Weights of a small transformer language model.
Size: 12 layers, width 576, 6 heads of 96 (3 for keys and values), vocabulary 22195.
Each number is 128 + 32 x the weight over its row's rms, rounded and kept within 0 to 255. Layers, rows and columns count from 0. Numbers have three digits each. The size before them is the row's rms in percent of the matrix's.

# down: layer 5 MLP down (transposed), 1152x576, rms 0.019, rows 1142-1151, columns 64-95
# gate: layer 5 MLP gate, 1152x576, rms 0.0238, rows 1143-1151, columns 64-95
# up: layer 5 MLP up, 1152x576, rms 0.0223, rows 1143-1151, columns 64-95
down1142 097:114171059134126158112123129122038123127107150168105146116109096158153129128101085117113106150192
gate1143 099:161203120134073106202155145126128166192092107127205087148157152134149149097162195106124137090138
up1143 098:136110180134134152113126155154141195148101161147083144095144157129083116134147126083103129190125
down1143 101:065146111154173098153162165120158101172130137179110131145143123115115105120135123179119118096209
gate1144 100:143080111088169123163110185128135071133139166173152062124134056126105151127103102108135143070139
up1144 102:106134175144083126080097081115144139130103155121127173122113112100087134126084097159027110101114
down1144 103:049105163113093150125134074145209134125119137145147084156171107162104116132112091150180125112139
gate1145 097:143107099160125128119149149085105112149113111118157181137108140168111120148136107147125122115102
up1145 099:111190069128077114116168154076069099105140143136188118131088172158167094134117155135132111161105
down1145 099:084149145145135148131035155141159093173188150159126149144105128175098100141097141154166136164142
gate1146 095:128116109147129162138178116112105149146139096121122084059163190163117130123112139161106135127054
up1146 096:065126167128135107144092066077107148143056115094099127218079073101096178143206166071141160121143
down1146 096:133134172136113103164097079182225121127128161147140104101086171057159067156149137165123171128121
gate1147 091:137098074095116104105137121104110166123180181141107154125097180128114083067107201087163172161145
up1147 096:135141105122117105155149118152131119096120149138168146121120166142146101119142157095121104157153
down1147 096:120121185140165116175178147180113066153135155042134168124135127114139107126151130093136153099092
gate1148 098:091135129153140092080166165096110102107216145209136072165170069142182122126151115139120142158135
up1148 100:165136098146129120189156131161152112154154132150070138100135149126102109112135095110150129135191
down1148 097:120187167128130133149131137101117067146132125114090111103104157122119057087117101119149113161058
gate1149 099:159161142137150133107109036167075136161118103125097169103120136158146162127183101132110175147110
up1149 099:164127114122161118131128164123098113039104104132103124126146088153132165144069097052115145140107
down1149 102:155069120114139125137122208105182086132094134173108117101122102128078172135100112081118164152138
gate1150 099:141094110073131180125112138109136075127140115086050144070176135196117136087162139210087146107120
up1150 099:118084160130190130155157104115121134127126100098205119144105148132170125113153153114123129166182
down1150 100:100131149161128162121132108129157150123148100114165087137142077147095110141104083134115129154158
gate1151 099:111020146190141113083124188172128107088104127152104125076140134105130157135132078133160084113164
up1151 097:124101125118172094132123065086161157123152104131164143182111161112093145150145154130107116187097
down1151 099:158182140125128124088142108121046137121164154144058133146134175111092155122072124134169084179143